Weights of a small GPT-style language model, trained from scratch on English Wikipedia: 0.623M parameters, untied embeddings.
Each number is 500 + 40 x the weight over the matrix's rms, rounded and kept within 0 to 999. Layers, rows and columns count from 0. Numbers have three digits each.

# layer 4 MLP down, 64x256, rms 0.217, rows 54-63, columns 128-255
407456523499519492572494454497482554411500441516549570508458504498531548460501468558496466510538513498481510586516537535504495436531435539507495498559488500462547540442504436495508549545493484486488493483490555489545481556497543516439470530508539499508460495540443657503510532485512448490591508495510554527477468529454435523530529515512550466473544492436566553516464491502510590434480
521524458527440435424452517498547465418399486518524552476426529455450499532403498481494419551444465519440528531614551474541506474543612465509491441510460440443556448517484468581484487529460495514542499516579482464547500565517625502417590478503506487443536552468539481559454429546503516484508467492437569459496520458491534425485482465504470567484598537440495430571563528444499537546544
478530526524482462509478428541468477488520470515540506469467503443474485408503470533465535518497402549468511461516464510451477589493540491537501499513479513502561558492465483492498524475560428594566477465483530500530535467525489485503463554530553482563507513500510466463506503510472592526530414494539510445521531498421425410487501559517478553404580521522542533499514518438462489537491
467477479525536480514467472592497486522565481571515566515499527495482477441502473493526534441483473489475490454546590552496494486507424541520494522500522503639524501458494566457474465472559540529504453455468497545469443480526481483462533454536482489465512475553469526411531464497533421518496468457523532497468500460535493472586471509448500532527432509519467444479500505488543542527460
520471456569532477490540519486500440547433550493547536537498450436511480488507493511551475493441518433522531514522462515499573469513461509485431545471485468537540517452506491544465484503457515503473537504514520481466481414507462522446611494528493488485514586558500544537433542530395490470460554522518473535490547521436525535541524496557445521527523436505512500553428515554495595574480
508476504545519491524501456439526520519462496474566452531483544523536461555408564524512464502589406503494493510462572417570466443478482519539494516483512502458531542497564476517502507506461499483458553557481517530555444534491405501582518518579532434479493485437526558531465513538478507464502484530435456421552501536532527478518514531521474534535464465479536389526513496478533524533549
529488430520512499571559570452550569459567359425509407511472496449509537482449522474519487499519503452490518540460519483521478506535500548486548552470478498446480565478527471515506544505514546519477553561490360476558542490419511545566529531428539480557430484542508406492503505515443457478569473495540477506404611562511498468517520491497505540545441497452496498555384435545527409496496
473536538532494499425477524530420526507532399465470452465520552521572453505456479468572483436438498505545510498483528525446527454510458506570572549455520579496517496539492481463511448509480476473407508530473457514542506487485501462446522522518493465540478530484464501486480445496496492563542527442515492522563484507505517521479534477432531532547541484493508521509509518491463520431481
466446422464523546493473535555501488457434442439578534544493507527537476480549433489539540474557475489519518595513494501527402513502485511481467507585482562565474479474513504560485468524542526457499585491493453496568586549462410568471543493470446483595453476493447620569494508443530501471452504571401527538444441416490516543487543484451479439475512527532424520523506569569516466503435
502529431566523496512544507526452535470430494506484456501491474553529490448522463472501514449493549504483477488558496472514532461526472482469519539523483497503467479505421554488483428497550488477499576391477528525518481516474474455460566501499485519502566449464500513544496489515565566496491573505511559406508454507482494566457522496461497521512583475471539538484590472596506516466482